Part of a small language model's weights.
Architecture: LayerNorm before each block, no position embeddings.
Each number is 128 + 24 x the weight over its row's rms, rounded and kept within 0 to 255. Layers, rows and columns count from 0. The size above them is the row's rms in percent of the matrix's.

# layer 7 MLP up, 640x160, rms 0.0678, rows 313-322, columns 0-159
size [104 108 106 106 106  96  99  96  99  96]
[[147 127 130 157 121 112 157 165  86 107  78 121 143 143 115 108 128 117 129 147 110 126 142 106 161 147 113 117 165 129 149 166 140 131 153 123  99 121 137  98 138  68 160 117 133 113 142 108 126 169 122 145 114 171  90 137 100 149 164 117  75 151 165 156 128  99  98 182 110 130  88  71 200 118 119 149 152 148 115  80 110 145 103 130 180 115 121 116 141 137 128 135 140 130 140 150 116 118 137 137 149 150 138 125 116 141 127 146 107  91 153 128 155 136 166 157 103 116 138 153  83 121  94 109 116 144 126  82 114 117 122 134 110 156 107 154 121  99 161 121 130 139  92 112  87 141  91 159 153 127 136 119 148 105 128  97 110 155 119 143]
 [124 155 126 112 161  94 142 133 104 126 104 115 162 156 159  96 155  92 134 106 145 125 109 140 158  68 141 135 154 164 138 135 151 153  85  97 117 174 156 128 142 138 112 182 135 159 153 153 149 143 117 143 127 127 148 104  63 137 156 170 144 126 145  90 129 120 106 155 118 114 170  89 125 105 146 129 144 148 131 146 132 124 113 139 129 115 143 159 112 113 101 129 123 132 103 135 148 125 173 106 130 131 167 182 113 146 120 157 111 154  85 127  80 137 119 133 135 125 105 128 187 107 155 149 145 124 152 183 108 114 119 132 128 109  93 117 177 108 136  97 160 109 136 160 115  97 146  99 111  96  95 113 133 107 121 109 107 115 113 110]
 [143 104 135 142 137 148 160  88 118 138 121 131 157 101 117 161 136 116  98 107 129 158  87 103 111  90 109 109 141 126 120 137 149 142 125  86 147 165 102 137 122 103 150 139 102 119 155 131 153 124 119 169 136 127 116 177  92 136 148 119 114 106 176 133 165 158 169 125 157 143  80 111 125 138 122 145 131 114 128 167 112 136  94 142 105  79 122 132 109 120 171 161 129 118 173 146 169 142 131 123  85 139 101 125 130 152 131 142 170  97 110  83 141 133 118 117 128  99  88 116 160 142 123 127 103  99 144 120 126 168 176 193  93 105 149  96 143 126 132 140 124 139  97 114 134 132  83 106 131 133 161  90 105 123 139 126 123 162 173  92]
 [136 128 100 148 144 165 150 101  80 104 157 126 141 166 127 129 107 143 147 137 131 138 143 154 116  76 151 131 120 153  74 168 142 129 163 138 119 123 136 117 119 129 147 180 136 150 112 131 111 128  94 105  80 160 149 119 151 103 126  80 157 119 148 160 157 178 122  92 126 104 120  98 122 155 153 130 114  90  87 164 154 133  97 146 150 158 166 123  94 117  91 146 126  93 125 121 136  87 126 138 150 124 186 128 115 171 107 145 124 156 123 127 119 127  85  93 137 151 126 153 109  92 145  91 144 105  97 107 120 122 175 148 148 133  83 119 152  95  90 132 114 130 137 154 120 122 117 113 150 133 141 119 119 109  97 127 140 154 110 157]
 [ 94  93 121 165 112 128 131 116 116 149 119 159 148 104 125 133 108 174 137  98 107 115 116 121 109 118 124 131 133 130 136 131 192 148 161 172 157 135 107  91 131 119 137 166 128 131 123 148 123 142  96 139 140 152 136 130 112  92 105 162 100  98 146 124 183  94 119 131 160 140 134 144 101 142 157 181 144 162  66 126 145 106 127 136 168 104 177 102 115 145 131 157 149 112  96 139 153 117 115 111 103 159  98 155 161 154  81 131 112  88 129 138 160  99 101 124 128 113 150 138 114 134 151 165  97 111 112 118 127  83 130 120 129 180 147 117 141 117 115 146  89 149 113  65 117 122 123 131 127 142 106 141 127 132  90 140 126 183 115 143]
 [106 101 122 111 135 108 121 121 163  90 140  76 159 155 105 145  89 131 117 152 143 133 145 159 128 150 100 180  93 132 114 154 105  96 135 122 142 141 110  91 128 145 129 125  88 161 100 152  82 139 125 113 143 130 141 137 121 119 143 139 115 126 113 109 148 175  73 162 165 158 108 145 126 131 152 106 119 144 127 171 135 136 105  78 127 157 136 116 128  71 143 109 161 156 185 133 132 117 130 128 135 162 137 151 117 116 137 121 144 140 123 118 114 120 177 101 101 162 111 147 110 141 114  96 129 158  89 135 119  99  82 187 132 125 143 134 109 112  80 151  95 134 130 110 128 150 101 150 123 168  80 146 143 126 114 121 134 170 110 109]
 [143 142 149 125 147 123 140 123 126 134 116 156 132 133 143 105 191 168 110 155 104 131  74 139 138  85 185 165 140 145 144 155 123 127 133 109 156 173 194  99 125  86 104  93 127 111 109  94 125 142 100  92 135 142 140 113 158 138 103 158 110  65 116 172 154 125 179 122 104 114 123 133 175 151 146 140 115 121 117 122 102 157 102 117 122 111 142 142 121 133 125 126 157 139 123  81 159 109 123 152 116  54 120 148 103 120 130 112 123 148 119  99 123 108 104 128 128 115 137 114 118 110 140 117  98 166 136  96 160 159 106  95 126 137 156 145 154 107 155 147 138 154 175 116 135 151 111 154 107 115 147 107 125 113 122  97 117 130 151 137]
 [155 109  79 145 155 139 152 129 139 127 147  80 153 137 136 127 153 129 115  98 104 142 159 117 100 105 127 119 161 113  96 116 119 166 135 137 150 131 121 109 129 171  70 120 139 152 110 133 163 129 139 146 136 133 155 152 140 159 105  72 102 101 141 159  70 110 150 147 112 105 116 153 117 101 129  88  78 144 126 136 125 118 137 139 160 108 117 133 176 132 116 177 156 120 125 126 118 133 140 134 117 131 129 154  89 112 152 106 171  69 121 148 130 123 152 120 159 111 102 106 112 172 131 158  79 120 161  99  90 120 157 164 138 105 115 113 157 150 130 101 140 150 128 159 122 135 131 102 130 134  71 105 131 151  92 107 172 128 130 108]
 [126 132 165  94 112  89 128 136 105 132 128 126 178 102 133 134 118 174 110 116 142 143  76 136 140 104 133 106 108 163 126 111 137 112 111 176 141 146 123 150 100 131 107 125 117 135 165 136  97  95  90 136 106 153 145 131 113  88 101 139 147 171 182  96 104  88 141 142 127 148 152 121 116 114 145 115 157 131 148 157 115 182 123 135 125 185 133 165 115 149 131  89  91  72 160 111 148 113 144 108 125 122 130 112 109 107 110 143 156  78  95 167  87 118 115 146 176 145  75 116 125 122 121 122 164 136 161 114 118 101 117 119 160 138 127 138 151 108  96 133 147 130  76 106 127 155 133 105 145 109 111 124 152 105 133 147 132 124 133 162]
 [173 119 114 105 129 149 134 136 116 140 184 194 126  80  97 142 143 136 123 123 105 155 142  71 111 158 170 104 127 133 134 150 123 155 112 136 148 161 130 109 126 146 127 107 146 123 167 135 142 119 148 123 131 118 133  87 126 138 126 149 130 130 123 147  85  86 123 101 128 152 128 174 180  93 138 129  71 139 174 153 112  81 133 139 104 117 133 129 128 120 160 118 135 102 148 114 156 131 147 110 136 126 113 131 168 144 129  79 137 122 127  84 101 117 136 151  66 132  93 102 116 115  99 139 158 104 109 126  90 120 129  97 145 175 133 135 135 101 145 132 166 123  88 106 135 123 123 109 134 150 157 120 108 109  96  98 153  77 136 132]]
# layer 7 MLP down (transposed), 640x160, rms 0.0678, rows 313-322, columns 0-159
size [111 106 109 103 107 100  98  93 100  92]
[[ 79 143 112 127 109 168 117 115 103  99  97 106 124 144 142 134 126 121 142 113  86 105 113 135 148 104 128 194 145 162 127 125 162 104 106 123 149 155  98 136 183 147 115 103 123 143 123  89 108 144 126 159 105 128 163 144 122 120  77 110 159 169 107 132 145 101 112 140 140  95 176 125 143 125 151 125 122 136 146 130 119 127 146 139 194 135 157 125 108 145  70 138 101 123 140 121  93 136 129  90 122 105  91 145 126 125 160 186 140 165 119 162 177 113 123 126 111 113 107 112 130  87 135 119 109 113 159 116 144 159 146 156 145  65 193 114 122 110 104 110 147 104 137 105  97 142 135 140 116 108 132 139 134 137 108 133 138 121 146 149]
 [128 151 154 169 107 160 133 119 115 100 117 149 113 104 136 111 168 107 142  99 144 131 141  61 146 137 122 106 119 110 193 118  79 133 194 122 136 137 128  94 135 122 133  93 130 143 125 142 125 112 155 102 114 134  75 118 145 125 126 108 125 115 136 144  98 120  66 141 155 106 163 141  98 109  94 145 127  97 138 149  92 135 137 112 154 155 112 133 125 122 141 113 145 123 131 155  75 139 177 122 125 143 107 154 134 124 146 141 110 135 116 132 170 135  71 108 160 128 114 116 125 107 144 149 133 154 113 141 123 141 140 157 129 156 101 130  83 147 143 199 103 129 140 106 160 113  90  95 156 141 122  88 142 147 129 125 169 157 127 101]
 [ 88 124 119 139 108 100 144 119 117 173 134 141 128 162 131 159 125 128 164 135 135 130 132 135 138 135 175 125 120 113 155 134 135 105 114 131 139 151 129 128 143 147 110 124 100 130 144  59 119 101  98 116 110 154 175 196 144 153 124 139 125  99 136 142 116  88 126 133 113 113  88 132 108 150 127 142 107 125 134  78 123 116 137 142 147 113  99 135 114 126 150 122 120 129 156 138 157 169 161 133 136 100 123 169  98 135  98 140  98 122 148 124  74 133  95 139 141  84 124 144 108 141  89  99  92  87 187 182 192 141  93 129 116 131 111 134 117 125 113 114 153 106 141 104 113 154 193 142 123 102 141 129 105  75 123 129 156 140 102 124]
 [115 103 116 166 159  91 148 117 160 143 132 142 109 113  94 131 114  79 129 138 153 165  87 118 162 153 100 149 142 132 132 134 161 175 110 103 129 144 129 127 133 132 156  94 124  67  89 148  95 133  86 113 126 108 142 150 113 130 127 118 119 167 110 130 139 104 150 162 121 145 106 131  87 150 109 131 106 114 113  95  89 100 124 122 151 111 147  91 155 117 138 101 136 106 153 125 144 112 134 194 163 120 136 110  73 146 178 177 142 108 155  97  88 152 135 164 149 125 105 132 125 161 143 126 170  95  83 142 129 128 104 133 128 153 108 142 123 111 138 142 154 124 162  98 138 118 120 162 113 114 136 147 138  93 169 127 143 126 130  97]
 [151 125 138 147 162  89  96  89 134 189 147 168 141  97 145 159 123 118 113 134 121 167  94 151 114 125 109  97 155 125 116 130 109 153 131 157 112 103 112  85 134 164 136 130 143 132 129 154 117 138 144 127 110 135 110 134 154 112  97 141 105 139 123 105  76 120 139  69 135 152  96 126 138 117 133 147 124 174  75 172 130 128 147  94 163 119 126 143 144 167 117 148 130 115 138 136 127  93 125 120 126 112 170 148 181 166  96 108 149  80  96 132 117 144  89 139 159  93 118 130  82  91 131 180 116 138 107 121 151 109 158 125 128 142 164 138 117 110 174  89 133 135 114  97 125 158 133 159 114  99 130 143 154 142 102 160 125 126 118 135]
 [135  95 135  89 115 148 119 152 129 133 139 124 119 141 117 131 138 165 148 138 136 166 127 123 133 109 167 131 159 125 146 124  94 113 111 127  98 113  88 120 168 133 141 113 140 154 134 145  98 111  96 125 134 129 121 122 155 122 120 122 161 140  95 151  94  94 123 105 149  68 159 115  88  74 132 122 110 125 144 102 191 126 166 133 119 102  97 135 107 146 108 117 138  88  85 157 126 190 104 144 111 125 123 153  91 170 119 111  99  94 158 129 153 126 143 138 123 141 152 119 124  98  91 133 143 130 149 112 118 121 148 109 115  95 134 161 175 118 111 114 182 107 143 141 177 166 173 108 187 124 124 145 120 137 136 127 101  85 123 150]
 [ 98 137 111 109 146 148 156 148 126 123 104 166 173  94 113 115 174 127 141 157 143  95 132 177 119 130 172  90 118 140 117  90  99 125 139  95 127 101 126 102 162 125 146 111 110 141 153  55 137 143 119 123 145  71 138 129 171 133 134 125 128 104 156  96 167 141 168 105 148 125 150 149 123 121 105 164 122 145 135 108  80  93 125  80 112 141 175 139 122 131 112  99 122 142  99 117 122 145 127 127 141 140 130 152 102 115 119 125 104 145 124 104  86 100 111  70 116 170 167 158 132 124 157 156 160 101 131 113 110 134 147 131 128 118 161 136 120 128  75 108 159 118 134 131 190 119 119 144 128 122  91 159 123 116 151 122 142 118 138 140]
 [101 103 120 125 111 119 109  97  97 146 152 169  95 110 120 129 111 105 122 147 135 121 145 121 126 148 148 152 144 136 144 110 182  85 137 117 154 103 118 154 126 148 151 149 107 143 138 104 121  81 114 123 146 100 169 143 132 153 142 125 122 102 136 142 145 131 118 133 137 117 120 136 102 151 150  70 164  88 124 135 170 126  76 133 108 171 147 152 123 125  85 149 144 113 188 106 129 149 141 141 169 145 167 114 163 111 147 102 136 110 160 121  99 117 114 114  91  81 126 125 173 115 116 135 110  99 173 118 171 114  93 173 132 160 147 143  90 120 126 122 154 134 151 114 121  93 119 143  84 101 121 137 144  62 149 143 110 141 129 149]
 [ 99 123 174 147 123 108  91 107 144 135 160 122 113 153 117 105 140 119 103 133 140 133 132 152  86 121 131 157  90 168 138  88 165 140 135 166 117 117 158  90 138 145  95  86 134 130 132 124 148 135  95 120  89  93 121 127 139 116 189 104 132 125 137 115 132 116 101 138 110 155 163 123 165 123 119 156  77 113  86 121 143 147 162 135 118 134 146 114  69 133 141 125 164 164 126 170 112 209 130 107 152 151  94 109 162  91 141 137  97 154 124 140 138 111 159  89 110 118 144 150 152 147 107 154 109 119  98 111 110 116 159 154 140 119 115 116 129 105 141 116 122 115 131 117 112 127 124 144  94 187 113 157  91 102 154 132 142 129 153 130]
 [118 134 144 163 134 120 146 126 124 133 152 125 105 147 149  97 161 131 132 138 156 176  81 104 168 122 149 118 150 129 124 141  66 100 198 119 123 167 122 115 119 101 128 135 114 123  76 142 157  89 102 129 106 128 137 129 148 114 127 163 156  65 151 103 108 174  96  96 124  82 108 171 119 176  90  81 151 154 152 132 129 122 154 150  97 162 140 124 131 139  92  84 108 126 136 134 118 165 136 129 125 121 139 140 107 116 137  90 125 140 122 137 100 144 182 124 126  99 123 115 146 111 128  98 116 126 116 145 117 167 128 127 129  85 155 118 128 160 146 110 114 126 149  88 117 113 117 128 126 172 113 129 142 102 148 179 127 127 152 139]]